config.toml
vocab_size = 8192
positions = "learned+rope"
rope_fraction = 1.0
schedule = "wsd"
Each number is 128 + 24 x the weight over its row's rms, rounded and kept within 0 to 255. Layers, rows and columns count from 0. Numbers have three digits each. The size before them is the row's rms in percent of the matrix's.

# down: layer 5 MLP down (transposed), 4224x704, rms 0.0354, rows 1250-1299, columns 352-439
# gate: layer 5 MLP gate, 4224x704, rms 0.0357, rows 1251-1300, columns 352-439
# up: layer 5 MLP up, 4224x704, rms 0.0351, rows 1251-1300, columns 352-439
down1250 116:145119138140129149151124144089134140166112090120113129150089101136123138146114151124139132144123150116106119135111126121069127092137107122112184114131115143131170122121109136105124116111139098109136137141152105147122151157130170124145101096105142088190111127116137
gate1251 100:137113106110151092110144129207125132118119164160119137161142116127118108099151097145108108109119125150092162123097102151153122159117137135150136122108139122064127123133123136124122122144113127097138107116131137138096111117162117113132130161171114120114129153181129
up1251 099:146101116128111145132138142155115144112105154145111173162169108134105116087129103127168110131113135151134141107122132125186138179121132125126110076140145134091152119132161117130103158112132148137134140127107128118109081119138101126137150134131151152149160108172138
down1251 108:137106106127076121096151137111157141124125139156122132154081158116174132171103150168105148145116108135155124083110120134114139102114135121120057129160157119137144124116120145101126156143099105091130136143109146149105156149157091112116078123173149151122144150145148
gate1252 106:128104137174145120140106110095116150123103119062135148119097121145182135127108161151116125113141144084109136159141099119163147132112093137142096112166139131166091118131107124086142127141115127187122136167159095132102128153187134193126168143126121148125152153143134
up1252 098:108158115115134157074147112108151116127141117117152126158148111125148134105112133130106138167141156143159127139155154138142165169100130133131153136149136095079143126121180111128080070122088158070164130093150143158169141112123134122147114098106132119135128089127097
down1252 102:140127126098137114128149115202104158154161098138167130129117138077125123079167120139128127105125129134116108124138128132153112060143161138120129076145092148173133139134156116117105151114131144102118133113113150139164118140143118111085121110171142162095108156166151
gate1253 104:147137096131157109117136137163135107141136124123109131117128108134135135107149151098172142137112121087123149160146094116131147142088153077086123099145100171106149146148150132083119117102127125126159126120099136116161167109100108142090105072175124116099122128090103
up1253 101:082102141110109113111128117139174140145164114112134139115149099118145121134114166137130155150092164124168120114133146141124115152157099128134134099100110147180130104124153105140121136131113119094131117146154134109121086085146118119105107119148127118126127123142150
down1253 102:140107125132112141131122099187129130121126128152130135114114141143101141149154127109149118090136153120120130141091148107172128128114133159160106130112176130158128110120144129118093156107130108138084142144133113097132157136137132145151104155120131138104127071147119
gate1254 089:107121128124126136172135130168145129155130130117107056106154160097151115131120104130128117125180153144132173115100161147107165104130113129072119118108168144140142133101105147103127152106167142117130113142144087119145116145147091105126152131190089166123116156129143
up1254 087:121106095115093155116091099155081127138108091113127143111132168160101094117147152122118172150098095123145127115092102115093099156136151153138158168131105102121094129147117117126105138126128138164131151135127119119095083120161158101100104135123060146157154119164119
down1254 094:147163075172161179145120110123136122121096135116109128123133121122149090094101090129150121131128078102148139129118107090132119131141106097157126093131124148153110142158110118081081165141116131126107126165150111171129100096117084101099100120139109138119153112101156
gate1255 104:117132114110104137165147137163125111109102133152120123127173146140164121139139156153104104093099111118154145144103164109089114146140106114120147123170120115143162117129130133149093119116143151155133139102171105066141114126103114125158164092119137159146104164108173
up1255 108:120136122167130080186157108135200130134117159114128142143124127103121148144134130101125122110151103092168091114169124087112140134127137126147138178135145093141144117108123125127115136104158080090105095136165140112128104105157114120128113119157135139169136109168129
down1255 104:108128131110118069126106150093138095100113137162156153102121087147130119092144167125064085108081087088125151132110094115140071152133171103147110168164121096116117095085098141160159110136163156131116112129125083153131124096149114175154135094141125099104112143126153
gate1256 147:140108118168110088083115111125146121162152149135083134099132123154112117130138137093148113121111064161124132117180144123126139119134155100126092138141110119103135131153171161105084087129095103145121160095098144145115117114148092158163150131128153165128098121133153
up1256 148:108060099168108107120123074101178158140182131123143155137172090132109125140144140098155142122100104157128166122127134092135146102104173104127110141119114102146158157159157140077087103137138090133098167135123145160122145134111130116089159106150095152144124130126139
down1256 141:090075149183115091127122098105136139124155153121131113118094092168135098129136151187122122138163091144141114132116139090095168130140161172088155143151136100115164169102172112136082136146105091173133156173112115149133103119134118080108141124130127132145139103172125
gate1257 044:162102103152143120098168111133144112094104114118138139142076137163170174119115133089133123182105125103111092168125142134122117136168168156138130144130130113147135112138121137158125159124160128140161103157127148219129152139100105140137170117138158129150117105111122
up1257 047:143113083141139112107157155148164126132127111102077131151096130183153127086111090104105166123113108171141143182135119144142105149146161159109132162088149139106157134143085132133135148119155111110110128171093142212180156156142106141133132138155132125134082162116144
down1257 045:114140142123137108121139123140123128127107099099204146107072099164117147088107136105154112150119117074150043112129094125121110118158094136121133149131143116138173124110110181114129122087126146134160107093120166112106163118149103174141133126102147111102152147133058
gate1258 105:148140171139087112134130144157089135151130130150113140139148105137142167161134142094138163116123054110105135132101119091156099086152142076059161146156147091138084128086121104132109192113123076145148115128138101084149162152098128148132148183099143134170167116149164
up1258 099:145098126126116170144131156176149141155119157095124111130127096106085153167132104148181092158141101106153103102141169122131119084167083100146132101164148153139122117125155121111130145115133115109118167107124166073137096085151124131168127114136147126164125119122159
down1258 102:074150158119152090127121118093151092124125104150153134107107161129131131164132101123181073100118096157116127103120117133093089134117126135128142114126138122096126124103105165131096136167182132123130110121129107126108137110131136125106141112142137129167145075097107
gate1259 104:117101138110084128091135135141095125162137093106105081148118130124092084126111141127121191124120170113151134148130125155123094106117101145111166138132176101134120126149153121147109084131111108132168153102140146119065138138067118164120086098172140116169146139056145
up1259 100:144119064188132129116111103130138103119140127143111110105126106117120162125123138123135116170090146096117117146151168141149125136115099132184131177108101122107127125135123169137121128144147122141137088107175107115158113121118123157116148139130112154104098149191145
down1259 110:101120132089161162150141124153122127118136122126125140089118095116102113087133094120110103139122136127165188142105137146114135102142129152079100162158114137135136127095163142112113129141124053140124182106121164113074140117119134137102160135113117139130131096144115
gate1260 114:117128100082111106130136163104085118126097114074112086133124113107141099086112142109108142144163109137129073136151118123093166101117140120153136105067105140146145106114131118084087131122117112170127138123106111112160126150126121117162129109138121135176141149178123
up1260 116:145108123126140114103134146112094134122137143095109110166167143116143114107126106156133138151158115139143130126143126102101175134096144123113119136118106137133118148121147112086146109147085112147131130141134082112110072123150156172098182122122133103111133156147141
down1260 116:061147145106144173151124137088123128127106156128168116111147165126096122137126133140131108101107141121116102117113122149190150144206134145136089188148142121095136108113126096124151111134148144110134132121150122125094114150159079133095123119113134152084124153132117
gate1261 107:143135127169103087156125100130128141106119118085136097118141148120138183153125091133148065125129135092155084135140141106135133172124119106119155105110161110099121122139103145131145139132159107121142144154120135196111158119132149123114134151120116145098150126108098
up1261 109:150112145129126108153127210111168158128139121171122142167124125114127142084086150107126084157128098161161110120132125103125107123150136097129115166122084116110118096175130137087083100118160113121108172104124110114110181161091143134130110120149164131121160103147162
down1261 109:155152103128143137112082137129096112068136132120140087119137127101120124097162141134141090161097098141149145106127093122109106152119153166143130114110136097115140108127152140152139113127129138134077125140099120145173197143105189150117146132140132156119155156118156
gate1262 099:110114124118122154128135123129164092159120159085153141174119090117146184164131106064110114128116136092127153152140120095098133161125103173147155122105113133123139104130147166128142145131129104133156117136103111125108149122121130081112152136107161107113152120095134
up1262 101:119127154125104125109094161113102176094144076132121138146145149103076090097115090194141170136150140160118126094120165137134127135141120117126097137118112157129144086141128142098146132148139163143126138113139099123156113133104131148127113112136148155143120124155138
down1262 102:096084111167133126155154106144147159144126133148163110135141115117143136105141176128133097160137137133112124161095072094131093129119175086135164132122110080121172136084120088148095198127108144089094117138077117108167156141205152168121160151138153161107152109115083
gate1263 089:116163133133136149139142173133117153104153133173119121149089129122191122150112143100117129107120100119117139128168143129131190160137100118116082115109084119135189092168182131113076151154131137128130156097160110110140180135172135094112117148163151109115165136146176
up1263 088:111080109112102175122107119152158132123086157217161135122174128162062133131174163117143103136132126134159119091126141092144138118129145119111127131152097157109135137095115132153132140160130136166162130215109180122132130126115125108120103159125156165148108152097134
down1263 096:118095170085131129131106139144114168115130145155130155121141123119115105121116131146146147157091107129111146142115160154135074103115154167101159135136114147132073082118158081160182144143128121127150136128115121105150162124122075141156104114127150130086166134130161
gate1264 113:155140107146111123139131106125165113137085128125131125077124106110130142144101142088144121142108160136092104126132155133104067112144152171139090143140085148090116120137096117145103153156161102083130138136120170120099188097121124154162119144131126110086139175175129
up1264 109:074159124093120153117119147130109102151149142114117098189146162152122121110107087095144134110139101171181147109100095133121167166126084082125131114090149148090162108087142181133150111150130132127136123144111135130155109118084113140129146091096135082088174083078127
down1264 113:119131095106081128120118142098064127119143124137128109127111166141137132080142114119127127112163118142135114094102157138118156130136141133118091133149128077169132111152186120135133120122133092182073152092130107148135106172094125144148141099118120161117137142113119
gate1265 117:142146115091108093072123092115143111138159089177165117115132133118140099148128125123120107113114085135102116093132148147088131121159095142137130119100126102103124108115071130128168154119157134127139115108160122155127124134149110153113151143143127094153160090144086
up1265 114:150136134105144141121090126109122104110091172147166114139130158136179106132139149106094093182115083125157116091112135140084113132149115092128119122133143104180123120148124143096118102143136105113131139128114083120155195124130123119155119106110104122132108099123135
down1265 113:176118126075150172160119145114136104140128132117091140153086125095168109113164111163160141141091102132140113129141140154121101111148183124158123144131181088147151093111165144165138165166129163139117161122124140172130129139112122107180115133139106116157152114153107
gate1266 096:136121110116137161115142131090075084098131138131120108117173131077154114122135128120156120151148106147144189143107147120119173119125157169154187104148132132129128157106133100132115152099141157113156134119097107110131131131134155109123139151105073121141108074156118
up1266 101:139134149107131123135101112117116098102125109123139130127153110126158121117125135149084168096127098151123166131095138144161129109154141156128133082117108144160111123154126069119140148154076110144133169108110128133124105133134097153141144126125127125152142141176113
down1266 105:119146110128113150147122082154136126128120135123142139131131127080114132115117075118115138126198123127109097195111127167100126112117151118147105123111114141137118149142136103135108125117120149137101121101140132139135106125103092092154126145129115142159129111158121
gate1267 065:138151116150104116109168110129142149140126146102120123162140135132152107160112084136101171092142077140154119116132136130154120171106149148106182166102154080131115145109102129126159130112136129111099112143124128090114154154167106078120140139148126090127165109134159
up1267 064:138093147118136068100083086070130143147103135136142161121098113129139149131091104157102152125134169105093093147111106142110139127150126126125130156119086143092178178078138116106090100103133151111145123130158108161094102148139158121119140144149107135108128147161104
down1267 066:110125148088159136133119179153138139121164130107157156123116090085166104140118093094088138181126133130127174119162126106132109162152087154138127147154129149114079105153141092092138170144105127138119094164140128132144100140178131118110107098155134142141114124100128
gate1268 136:113137128135133140122151148132116122085110116122085142093101067143076165098172123127077177110143132140135178122145143162116137139119119130118167152083134101177102125108151137165140136109116114165092140111122118119134162129083103134118112169138089154137116138152117
up1268 129:132112102117127110164139161166117132137108122163148124116114078121096147151132132168112149119154124151116097097124130140127112125148107114069132171103144154121106100113161131117149127112152151138140119150102145104112163116088136143121136131121149149120105183131133
down1268 135:158156134148103121155111132125151171077085145143125095117148100138083114097120126118107139138121175166123136132123131089132126097095160108117127189118105141162124140094129153114148159101097135137103149132116099132161116161175119149179128145119069134160088158141150
gate1269 117:110193086152093120101131124111147135131129072133130128104116106123108179132134103122078110097142151069156132120167097161151135191148104086137083122153134122171135158124076144121116176100120139096114151095165135134177100089105094182132169162149163121096106124090151
up1269 118:135063112127150145139125110158154119137166087145108091130120148113124108114122130105109156169135108102102093141146132168104164141092123149115168115139130086144173115133113130144084098135092115146173138087108142099109123117068143131105117091123132111131126133139119
down1269 111:120115133103132123150132122161100108118114163133165089163121140143077151160136131118110115144146118100152104080130128124111084129153106081154132123111124118156104135107099179085154142124117121125109114118094142134179108110125107185135133138126144102134132136127124
gate1270 091:104112134129119139131118151147134118138111113111122133140137122115137114093106120154136127096103123120152193138157110076128122095152067125099134154177136122110143117121144138137140145116163092181142137116153160123153148105106142143105118125143132119103120138122093
up1270 097:120148153119121136124152100122109145153119095124100163126100144103094146154116123074088132122127149130101133141061125143101101087144141083101115148129106099147099144127155134161167121160104104148116095100145125121160131127147100119187125106084146135100116061142096
down1270 091:122108102111116121148107113137150142120114156164132155115152117126144106095085168122124153132179136134151129115127134117102134161111164132127152140112127144134104079138146111114128176155150113126147132142133092167108122141092143135147118157113127129117143177180139
gate1271 124:116141109130128131126107101143140149087172150108091105117135122117130137129134140122145106152156093118154140140121168155127122140129113128190110097116094110179148148072090106149165113167150102118130130089119084149130163096120143105109103154109129120108100124120102
up1271 115:148112129110129119156093135120129149123129108146103014166117140079139134134108124096096157140190119130136103160152107134098120152124116119174151095147107194163151129079125120132120127128097131148168140133117101140127115140122135135120133140085137123136102167153134
down1271 116:149130103112160141107117102136156158157116158160141108124111121108169115126137131157144142121136176156158156133174084170109132152118122126166140122098098103159132149114127147097134134128116144124104116155132160096129134107107112138111125156056150159107125144131136
gate1272 100:119124122091133135131107112106119109065100132140107128154164117101123128171099148123160116124132113138127116165115086097181120128092111145119139099111120123124120108156121144117105141135163116140161143146130097163146122114129108178104139135143156180093138083130178
up1272 101:140121165132080112103153177111100148164129129100133088173116094123114108154134095156111111100167140136106131122138099145073183167151130138125135169070112121093106080112162143136111137144122131124141133123129172099135139123118147085138142131099118109109098113153146
down1272 095:161110172095161080122173098152108120086142108110167170147144145102167146068125126141133124140173149149133081120128125121107180144150141191135169112175112138135114067151144145112124163184133134128160139109119096114116097103170143102155153129134139100136094153113155
gate1273 002:157111104153125134164148118122135124146147111152198079164124143098125148131137107119089136109127145127110143109113177098102150116135128112111117119144133123143120166086101145082137145136128126154148126131119112100117056114119128160165140108165175086129115140127136
up1273 002:135146098149137106148187119148120157145154184137164118134132164148135109102107073125116167112157165102107135162136180075087144128125102145134096153134169164153119119138152118070128115098141097088122156123132133094131119160110158147127100162137143128157107122139140
down1273 003:112068127111112140161151163120156147130106142137125106133126131148103077128126118135158127093147124114100101108166126130134117138150143118129131158125168111129121138142131172163130157161152112167170166158136097148133102133080120147155180111164142157140166103136135
gate1274 091:109144141119100150150084135087170129100137160152128144076136121126142114122143090131195119114084101090106147138160112103125099153113135090115142133106118154135092154098127102125173126115144168153099118126154136117167141139126106117150151188164094111116116129174125
up1274 096:185123118114123104155116107125076105104076161119125177170121157109076123102172114152124126134185182128148115136167124140156171127144140163125095143135125117103147120131102134106121123115120119119144150136132127124112107114125129126123139092152147144175146093084104
down1274 093:126119106129098135123179128136095172090149158124109086165138137136112115108143177164121168096132107128145113138106120090125099149161149107116130131143152171135178125106106104134108123090122073114156112116166138134144097121140132154093134145105084082099156070114124
gate1275 112:120119145124108080107120099132147130102137147093153151126117117132133157092137121125148142146148154151097134149142121113113104142150145127151135153133112150111140172086123128155160132101127107088140160150076106115157093123156150103164125122119151087113115128116133
up1275 116:157162118137081122108101114122122103150102156122141106138159115144177154097120159133118162100133130120153122125132136142134122113175094141164118101149117097120086095113159153126102178123178108138136075085146168168124145154154113156125114120131125201135132170142134
down1275 117:138124078100096132131117179144157123129158132135131093163188137127158122124084170106095090131134134109133142117138176140147132115178113124168148125129099084100103135165144096124114135118147155142118107111156167135123138170142108131125171144107137148089073075126124
gate1276 122:148089105132128126143142105139101111198145120110122120134173148154138123144149085150115118138099107072133128151160156163122133137120086114139158127114106162138112136094097127107105146142109123106144121115102103173123112110182129137088107152119144125113122146118165
up1276 123:135116142134129138077114137159086130164108142143143132133158174120146112139131146128172095129115099124150144160176154137117143131130123144112129188137114163138144163130142153122111124152109109147135144118110170169112103117126113153130099126153154164096119169117115
down1276 123:110102105123107131115127138130134121114096148132121088133148135127145150119174104106128105117110138112132124177166104176138132117134111126105119201175140141124144098167177108156126143130140098168127099052134138122130123086093154110134136164153132143163126121142112
gate1277 112:138102124103146109116099148103157125130108126136103161135148118083126137150132120157084109136109109132165083105111133135149109166127145117151108131129155161167148109125102149142136122131122130196154122161121164135120094135144094117115151122085133107123116139125149
up1277 116:117124117154097146125097120123129131129144120170143073128123089134097151155103132116109121132106132140165104157172118098140168135086109131183146112135126122087121130145150129096118111112140143166094132107154131123135115100117157136142160163107139146143146098141111
down1277 107:120138136148129132132105127131149163092141099159163111100149133136128149145119126132111088080159101122152125113135091103166130136110113101163124120128084154097108134126137156123101084149115157118141100116129111180177134113144154171137156128145160085155183152121127
gate1278 107:109133135156126163120153153139118100108153084156146134092148124148137136161125142116090160141113159136140121128093125139113106168139122135095139121102149146140182165141136096142131170174115140148140115112124110156139121123105135089142122148140118127080115159140177
up1278 109:131112131079161119129124108099150146162137116122112128128102126127095114119111135107116159156168102129121134128143112120117149158145117128155115128154108130126073140089100114140114079109143095133145129091147083096098143120144105142100136182131140130166134160129134
down1278 112:153164113125116124138088184152105137146085108147153138108107079152107120143114126125128142113106083113141132131146173146097132146085134124120100133128126122118145133135094130102115093153121144147147117134160153121078183111133119118097134107152169148117125128125129
gate1279 119:135101138134151150152120157088124146167114121153186162141100159111119139142095111135131127095084097162099121136102128129113128041125101054101099154133101125088142076118140091166103108140148141114127150169171117131106163141144131118121131123117127134139110156146141
up1279 124:118148156139114124120148103104112128103143134112150145108155087158168163121154151147133109123137127131133179153111115128124089087123189155103127166148123170138111112153107100121127123113135121070136157145154135158104136166137098135144178140128154108132157168160189
down1279 112:111118129081151100155145094163159108204136135141147131168120118136145122107148119103149087126119114152156096143115109072116117149134110152137147113126106108118141160146155145080145153119139167130082140111076144143119133086133145098120192147128095138135097070083146
gate1280 114:097113116111136081144099109109109190156165105096109156129140120128142143108101147145106118082173133121139123112138133104144158101155119147119134140117126154119092110162114144068204148120109117108142133121133135121098112141098115145109153161117134159147126157192142
up1280 112:094115124142114153122132152140127117112117140171125095093173095147132094128135087125114128090152104123117096101118125167110167078146137126132107131156118162104118131157121086096096090115117119117132078091096094143097131060128132123164120139153120153143153109095160
down1280 113:111113142135099101141120136098137148155109100147143125128132101122179136150127154147126137132083124122141153126113112107132115109144088140131154083104122147114150145091121147144129157128140145109155097103148124137151163120171147175135162175126135107124121100177127
gate1281 009:148112129140174112119131137148095130110148120126084179160121078118178109134108135136105134161130137143114130147147100147131127133135101123130170164140131150106132097105138125119159158102158120071139137087111095154157100112107151127139138120126141106121110118127118
up1281 009:140137136138148114138167134164141145138123120145107153151118108125160104125114131143107135148154153149117135174140090143129136123112127132173172120170139149121114127114143097165161149107129096106133117102105092151146098125138153126114083113124126131112126099108123
down1281 010:133134159119067167155116113122129136122123088158145161098128148084124148134144112114146091139135167107106077106118125080124132169127118104123157117137140130128130158103142152177148105106093135094116084099108101162126124115152149102131116087104102125131160070143145
gate1282 130:151140097128153095150117148117094152103114135123138108083122128115153106128109124091136090116165105114125128171134132149127135104107120127138123116085117152177136137123128133172095134112156141102125058174138157159128121121155126149125111142143117154126149106141148
up1282 136:100113127124100130118118126094155087112127103144162116164123117134159158173166153168148093159085104099133105107122129168184126101131094152130131134132141162118150137127158141146155139145128138128131112120114117075117136125124131089115122109129119147147105167121088
down1282 137:094130129129145128139156165136139141105088186123174114123133114132168188106132130171154125145071123108147118119134128138118160097136110127146171162133100147077178160115125120166147138169130153182137130129117126071110135124114113148082152147104133152153127162103096
gate1283 104:103184144116143185139157137123103118107106121103058110092129124105082129164154136153127143150148127127111139089104150119139094127170103135128148142134130151153132145156097131125110214183129120097120126136124142095101118151133116104129127114120105104126141095084139
up1283 100:153142191113126118111137142128176112187114133145085115146125173158176091140120118135141059137145109144138098104121165100116134121098094080170093127107138161095127141113103134114164138146140158162115121167126148144144167158142123134158135085137142138149102150138106
down1283 105:128134133171164116124095139098107136111126132135108150119121109132116117092143125123157143119102115132148136136128141096141145095143158127115115129129150145136120120091164097105115118159136171125100085172117047158112138108123119117140109120127118137105104138148142
gate1284 076:071099126119164139155163120112093139148124128123154099122129136136170153174168105117142105148126125156071161135118109119116094155112146122168102102136155178138134185150091100134149119107134142098115144174108112136119118152121131157120113162136140118160116144141131
up1284 079:145116092153130088144149112101121161120112148131167148099153121111120076148123107120139141127130085172164158158135136089089138146151134127133121149122144165160167126153105105135149131128148110132148160150123164144099136141138136180118108141106122134097125114153129
down1284 077:120167126080123124174128116115115111153122101135094155098120177129167114107114124109151094122134170108131128123138112138097122136132152101130158163137113115138113149151115164083138134162144103145149103164110150104120121119104130151145056109166149126083128121116097
gate1285 117:122120102130138091117134147144091103154150124137165176128112114150097095102122111131139114106160145151144137144165075116115129100131108081132137129174102136179121135180171160117128105106081090111141129106119142106137122182133161111108137154094095103117146149132134
up1285 118:114125106151119108143133088138123119123136129158146126101103102119126093154103118118134096087133134186133156119161159079139157112092100117154117142154104166118095143143141135123150143099111135127124117110123124116118104177131138145096120128077127162128137133136163
down1285 115:153128159127110084152156075109141169121110079171131084144109129160139171129087102154161140098140092126117093163134142116105127163141147079162138145151068149144144065125141107137148116159090149104160150138114132155155115157129128103136142126101126127119140137097131
gate1286 096:118102141100133099118144148191115152121102067146088129126145119145155092135118153052119153128118119135154127154110119098137121152154078141144092123110154132152136142145099139095125165137127144110156089146134146131085115139130092148121134145114137137129116132168121
up1286 098:074090144095164112127139181139104147129160117112094146136151137121162110145134149095123123120145111103132126150124123108076126141117129152138119137142158138127130107146087147133111145079117123143150153131106085134115117106106118127137110143123137110150124150157100
down1286 100:125149130136157121100118155087102142120138131110103129132137125131099124134094105115118128157127156146117146117082135121102084129153127112117162141163128096138103138117164130143093154134177144117153153122114100089153143130117154097100078096140135125073129113111103
gate1287 114:130150120135110142114144169137092119132103100140093154102120131133147125106103168114114147140157124118102115124103123108116094125129122127103079141150161111092154122137160134127142105151086142136130164137113105118097145121162124093133102170123134152135144128108126
up1287 116:123122105117117101137143123115167122056174174139102084186148102122084131140143112147142124139124113140137119148097143124138144168134156098156161125081093153134145173110129101106125132116182137101134089149115128144124129114151152110140148088112089122069081149140111
down1287 115:138092182153163088145130113099139094136145146157143126128156091152125123137165145131174124118101113146092128085127119122152132130103189165130110100060087122166097162117153158129094113129098117131136163151133101147132140143122140125112193139124082141110152111098140
gate1288 087:134114137155153098096116102131095113172057089142136107102157138133105167189152153110128107161128122140115151162148121189119123126127122108173105106070148123152104134094118132084155131137102170127134120133133135149140177100119168166165079156130111111099113111141106
up1288 085:156116181137105131126155139116121146125139133065119088093179068106131129123151117122134119153117097165134151196140117166101099138129110139114146170075118111165103164136121123098137150167157123157170117126112102091116148118101150127073097177072119175130117119122107
down1288 093:129111142083164124149084098130062122147102097150185087158111105130119112161139135115085109113094109147126134118153131103147128148124131080152141118139129095096134125130132175113096140115087107122141158079125112156116132134147101140069146083162115119094133143120142
gate1289 007:180097128132106150107155126153103150137139115140101100105140161103084106148115109135133122124114142115131158146128098085122119120125111160132147128093161152091108125128101172129132119112165125115124177114148092188130136139154152109141136118145158150124099139142109
up1289 008:142119151141096122123160146162108118134154106127145127142125148097112120124112047112139122147129116134144158102126075069116087125100119108119149122133153132055089149111106152085188120139158144134137158088141091136139103152131147146145142095156183112104088167154129
down1289 009:142162095089123147152166146091128144172120125140173126158124157101129111091123093086113111125152144134126142145093064059130089107148112156134146129133149137114104155147152150075141171141129134114156181129113087092135135151146098141121121109113158123100107143147111
gate1290 112:132068165155137141178100149115097122099116115100141113123130145178125129114125155132074133089142143097169147145109098115129066178157122169120101131134131102121122121153136137115127124128103127110147142137087131103097127145106137124088149121153087144101117129109167
up1290 117:096104150161139106160138112117122172148109084104167145143080111131146160117102129145111117050136138112115144096107112128156116109131146103132078116151143151138125136100122155103097135134092137150127133137106084142105150128086119123151144137132129177120154147097097
down1290 105:147163158126085136129126110133135131099119139110088127093138168132118087128118150131081127130167131099130121124179161155135116154120138118129103124115148083117118150127120140108098154146095157166120087108144123100101131172112106123121107115122025130120112142092147
gate1291 087:162136162123136147079155149146114143127144156167130088082134082120166098146101128166149158122134128148152120082161086129119113125170193144127131149152122103172167122081131169128108166102138129139124115123110135101172106157130114107148131157151127095152154110159137
up1291 090:097111125104157075124144142141141158096121134098114089095087114163149155158107132088144170142134126104139133136118122086146146140111163126170113092141128127145121138135106139151127133128162125124130107144108152123117109105135144155191131146107121103108127110155110
down1291 090:151103120146122148186154100178118113136121090139148158180151154117133122145132112161136148080102070135132135116109123151137126080138126122136132066111132153123137129152142161143125133113100071129133123102116177155113123135148148129107107127146125093115096113170136
gate1292 128:163135161145112133110121140132120148140126133157136126158161151147136172087112079147126114090148142117123144101104180120126103142156127139141122074148149145153123120122082084137097151135130121112152102130145120142127124133124092145130127165072138157134155139126138
up1292 124:153164195134120117111125165123082138150082148141145115117108140151151155100149105119153132103158150113146168109129166129144127136145107136116092126143103131158161113153145120125103134136115111113144093106133174149128062153113105177123130130112107115119131121137153
down1292 127:135096141163139133127141132094134155119125143104125116085111123104121130139102173170143105089117105113121117159117109093156098149124137136147053141115138098164144143119112123114129127143169123091110128129152144109122063106101099192206163111155127128102112131092105
gate1293 112:149153164092155156118163100154163127101128187151103133118121105152193150140137111125131115117148092130124076124137107173107157104140122137116129099162109146117106141112120094143138144158153125148114132119126120138132116147112103144131147146114114116126147152113114
up1293 113:166139128108169113132113138170095105103136158138123142135113131164125127151139142130151114161112101131155105131148123117141140133131109110116149099083163123124116118121146137128145117148141092155121121142102122113102121107096096149166174127153124108114120156077120
down1293 114:082114084165155065130141174156126101144144101121135138104115100147150141096108105154124111079124115118128126132152152094147111112141108104126118128147179114158115131150171132107153146137118140137139108111092127149147157146107144108103137092132106106167165097107154
gate1294 102:128170117153162133184089081126165122076130092138152174125124108115116137173124154117162119122130095178144129145126101146115135169158111142124092105154116148139117111139170157157095112102130132111113108127105105148156114136127163166095129149138118121128119147137156
up1294 099:137098141117131150091143076142119091143127117154095116110095085138110130148121144140155116145122120094081090123149143106119126139094148112099128145101138114123153107138121133060120099106154144155094154124146123111135137146096137153166116069086151157103118133094142
down1294 105:082133115112152128113129142096151137148107059143117158110146087150066122145125144148151131153131133127128128149151187112139114139113138150134106116112155100149137146121146148119143109113167085129157104122135102114164133110091112143119134171153145176128133111104140
gate1295 107:164149120103178132126133118179101140116104095147125084104133085134179091099126115126185141179120107108131131142059103107135119114157126109149131138153119174135146143113162142089103120132164201168144195112118121150106127120109101121131107096101108101139147122138166
up1295 106:098116131139102163103126121118136102113132171080170087109119142164140161099125118075052131120174137149122135163124133114122154125131166094126119149114099170143110131101129103112132131121126142100093121091097108139130084176070161104138170123115133117133137132130129
down1295 104:105166118132125153136119081088129161124140112096129154127173138154173120101137171124110106137121131130075121170122147103161111139100131122123078146126117128154144164083127147129098135105130114143091112147132176079147170161052134111091107144099149126106151107120157
gate1296 093:099140113128146104150134138138151132093112143149097118123135096120134122115089166131084159098136123103126125165111157158129153150155109163112109164112150138111149075139126098138110121142136136165114126136129140074106163136110117142120126134105161066099170119123141
up1296 091:160116180116099156102124138088116139127143164157137141119104119129123125136157098116155118153147135153129148155155125138100161117079157117170184112172157157167127165129132139113149136091109133106127102146129114133120092136131154133058119142140119124121094140138103
down1296 098:164117124124113130090149113099102110131110115155139125107118119112120112143156129109153128107125133142147167127154138106108132149127088130146146108109130122091112104151112112074131114153120152127102083140079148116119143175118127138133124131124168104168138120112097
gate1297 115:164097128156169104155128184126102144102134163085110132127107092089134096114104155149119148092125136141099129131125132141125152108130102106154136125138118144137076151132128094084170152140131139126101120136165108143084135135137146177114080108133127070137083118128160
up1297 112:052119111092105119100144097132110114162138090152104163132113091108114152141129129104092135127145094118067139128090155113143112101167163126099212094124116106093162114096113133161135116175124123139158125131121143163155147088130134104118128081117151168109143099147090
down1297 110:113135146161163068118116155134083119124103127128154149103074118132137134123147123098160146137140148126127132128104113104166092145109098128128152133124103131111096108137133099142185131122164131209114133123098148130150134125137141107157131134136128115123155103093120
gate1298 093:119161095103138148160103122135142131168136112133124134124145099099164156140169148138151102166140095153108172129162113124139160160157102113154115118151095091096112093091083173125083140122136091150166100106137171149160128119130155138085086113147123165147110101143115
up1298 093:148119101120125118133131163115129112099138117141113157090177078090112142133162182143159122145149142140111098096108128080104078112122143098088131098155140125136081115145138138124135136143157109136140123127165087106115115098094175131100111153141119098136131131163123
down1298 093:098104128155170094141093141128118130161095143094137088165142080084134081119115119108103125122149136164112114130140125197129101121096148143158138133152148131115098136143149130125139102118151145137156065132082173125119131161130147100116111140122141140089128122134096
gate1299 103:115155132120165089111105110121075164109115112109106126132174130147114091124132154120108153169105137118146157131098166112117108079124144127143129122114108154116102190105137118123142106152133143155151157112140163110145129084110173175111132143124121094112145114176124
up1299 104:120157099122097122130181151114131147164167132119142178126128115125100141117140126152136107106106109177063137132145081137127150143095076096131099124166104133129130095145192069129128133102125127140113083129153128134135108124146102122143090158125145120087116115104102
down1299 105:148174135172099104089125084125116113120158136171158135121123125138123108172143073146131120168133142109161126084147134137141116079114106092157151135132129162087151123129142109119129129190119094148085100107163132132125183113146112084137133122099162115130153131104107
gate1300 117:128110154143109143154169114132148137129133094105112144140105131089117099150135141158147110078112113134117130115100141149147103061113091120174098136137143105121159144123156137167139124097114127149117133134162092097150104165165105155149178155157106125082112112088124
up1300 118:101103126147099132130178133077185165152175102147139106165146116114104137105152139161128162119069122121158134118123132145141097082146143111123103155091149104129138089104195133145162077103149114157091132132167116123147103159120107128125114102127133150109123134113101